Weights of a small transformer language model.
Size: 26 layers, width 160, 2 heads of 64 (1 for keys and values), MLP 640 squared ReLU, vocabulary 3455, 8.04M parameters.
Architecture: RMSNorm before each block, no biases in attention or MLP, untied embeddings, capped logits.
Each number is 128 + 24 x the weight over its row's rms, rounded and kept within 0 to 255. Layers, rows and columns count from 0. The size above them is the row's rms in percent of the matrix's.

# layer 18 MLP up, 640x160, rms 0.144, rows 511-518, columns 0-159
size [118  92 105  83  89  93 114 122]
[[151 154 145 104 149 154 108  96 133 117 122  81 162  97 144 156  97 137 151 140 148 127 137 120 109 126  99 102 123 163 147 161 105 137 136 162 123 114 107 129 123  64 155 159  94 102 182 129  95 110 120  99 141 152  67  80  73 146  86 136 118 102 164 106 131 100 133 110 142 133 101 134 132  80 135 133 150 145 109 123 127 140 137 158 128 114  85 141 152 155  93 124 142 112 102 115 131 114 148 114 134 137 122 122 116  74 113  86 145 147  72  94 166 118 152 105 104 122 126 157  90 129 156 125 148  91 115  88 123 153 115 126  99 146 123 126 148 129 108 121 118 122 136 116 122 138 139 126 114 157 139 127  64 142 157 132 115 166 138 142]
 [125 130 165 100 178 127 143 157 161 126 157 139 139 124 121 125 161 121 157 206 135 127  87 111 138 146 108 104 129 147 103 150 113 139 126 150 184 140 120 135 142  76 165 146 126 112 106 120 137 129 154  99 150 156 126 149 150 133 169 140 123 143 107 152 176 150  95 127 168  61 131  87 132 122 140 118 125 124 136 120 139 122 126 123 164 134 105 126  72 178  92  99 124  66 143 110 143 128 140 125 131 152  96 100 119 120 182 135 123 147 121 105 145  95  76  88 137 164 113 122 150 119 139 116 139  94 123 157 126 130 149 147 136 139 161 110 128 139 127 114 125 100  93 150 111 164 128 108 116 124 112 131  89 111 144 143 144  99 127 138]
 [127 130 140 149 171 145 130 122 148 105 154  92 129 181 157 128 141 126 105 128 147  95 111  97 110 110 120 120 152 135 162 131 109 112 135 134 157 119 102 136 129  85 170 154 115 114 140 102  97 108 118  96 131 121 110 128 167 145 119 176 126 113 175 165 113 153  80 144 189  99 136  99 132 146  79 134  96  93 151 138 119 144 130 151 123  89  72 142 111 104 107 131 178  86 155 139 127  99 145 111 133 150 115 108  90 161 137 177 129 107 131 132 168  78 139 105 107 122 130 161 148 150 131 144 150 147 133 111 166 126 108 144 121 166 109 138 165 123 121 137  94 160 142 115  80 157 135 102 115 145 135 116 119 124 111 124 123 101  97 147]
 [156 156 102  99 140 129 124 141 129 130 133 111 154 173 133 135 158 137 130 113 118  97  80  98  94 121 110 110 121 122 110 153 135 142 138 132 146 122 100 137 121  90 121 104 106 130 135 114 179 141 117 151 107 132 136 138 130 120 118 174 108 118 100  95 143 198 111 127 101 102  68 154 113 149 116 126 138  98 136 127 144 124 135 117 110 146  86 124 157 179  89 115 146  58 127 142 166  74 137 139 115 137  93 167  85  74 155 128 133  64 116 111 154 136 130 137  99 103 138 127 166 122 118 148 126 108 118 116 122 113  96 119 126 149 141 162 128 124 171 103 118 141 134 127  90 144 112 124 131 121  87 130 114 160  95  89 111 123  94 137]
 [155 127 106 151 152 145 149 111 114 109  75 158 135 123 137 121 126 155 111 126 143 157  97 101 126 151 103  93 163 159 129 156 109 120 120 109 150 158  92 133 109 153 149 149 138 142 122  84 107 122 128 140  93 134  69 108 127  90 151 149 140 157 148 176 124  79 112 158 156 103 144 111 156  75  96 126 108  90 111 119 173 132 161  98 119 112 148 112 142  93 124 123 149 142 123 113  88 114 121 107  99 124 136 120 102 149 119 101 154 153  90 168 173 152 119 140 114 145 139 141 100 123 148 105 114 138 118 112 110 115 129  89 133 128 144 121 104 103  86  94 145 108 134 115 151 133 128  96 129 137 118 189 113 118  74  98 119 179 104 134]
 [146 127 133  95 163 188 131 139 130 118 120  98  82 138 160 137 134 152  86 108 118 160 116  82 117 127  57 114 125 110 149 141 135 128 175 111 109 132 128 113 128 130 137 131 158 130 110 123 114  88 110 174 138 126 120 106 127 144 112 167  80 141 150 104  85  68 141  91 105  88 143 149 140 106 155 120 139 112 130 155 202 124 120 155  57 136 141 121 140 143 138 139 105 122 127 146 162 117 136 142 110 126 138 127 114 166 106 114 167  88 125 107 160 146 146 124 122 129 174 127 132 110 168 106 129 108 116 115  98 145 104 114 138 102  98 162 121 164 155 131 170 155 121 105 131 115 139 106 136 127 115 130 116 127 103 112 138 138 164 139]
 [141 137 152 136 165 157 158 163 100 140  98 116 140 117 130 142 174 137 114 135 138 152 123 120 115  94 120  96 134 161 154 185 121 171 158 128 136 134 113 128 139 102 148 150  98 109 181 139 124 106 133 136 109 139 117 136 119 161 120 126  94 100 145 154 141 117 133 105 128 138 141 121 138 142 113  73 124 148  83 128 137 149 133 104 121 143 113 172 101 156 111 140 118  81  94  73 123 134 163  83 132 135 146  96 102 146  86 128 177 145 136 106 126  88  91  79 130 153 160 169 146 116 146 146 141 109  70 136 101 145 144 126  76 108 115 136 142 180 103 117 121 156  84 144 149 114 108  99 124 112 129 126 111 151 135 142 136 137  95 138]
 [173 133 128 129 151 133 128  93 125 147 106 100 122 173 134 128 129 131 170 133 176 118 104 151 162 170 126 105 148 136 129 186  80  99 161 154 149 156 100 115 155 114 154 108 136 140 145 108 105 144 120 123  97 109 101 118 148 148 134 107 110 120 127 154 126 141 128 134 139 130 135 103 141 140 102 127  94 131  65 111 117 135 136 180 138 146 114 127 121 114  89  85 159  86 150 107 194  95 142  89 104 123  95 151 133  89  84 110 126  68 172 139 138 134 113 118 134 131 133 149 131 152 170 111 165 151  84 131  96 136 130  93  92 136 125 147 153 153  82 139 128 107 136 143 122 105 135 123 168 120 125 135 134 124 140 105 124 147 140 148]]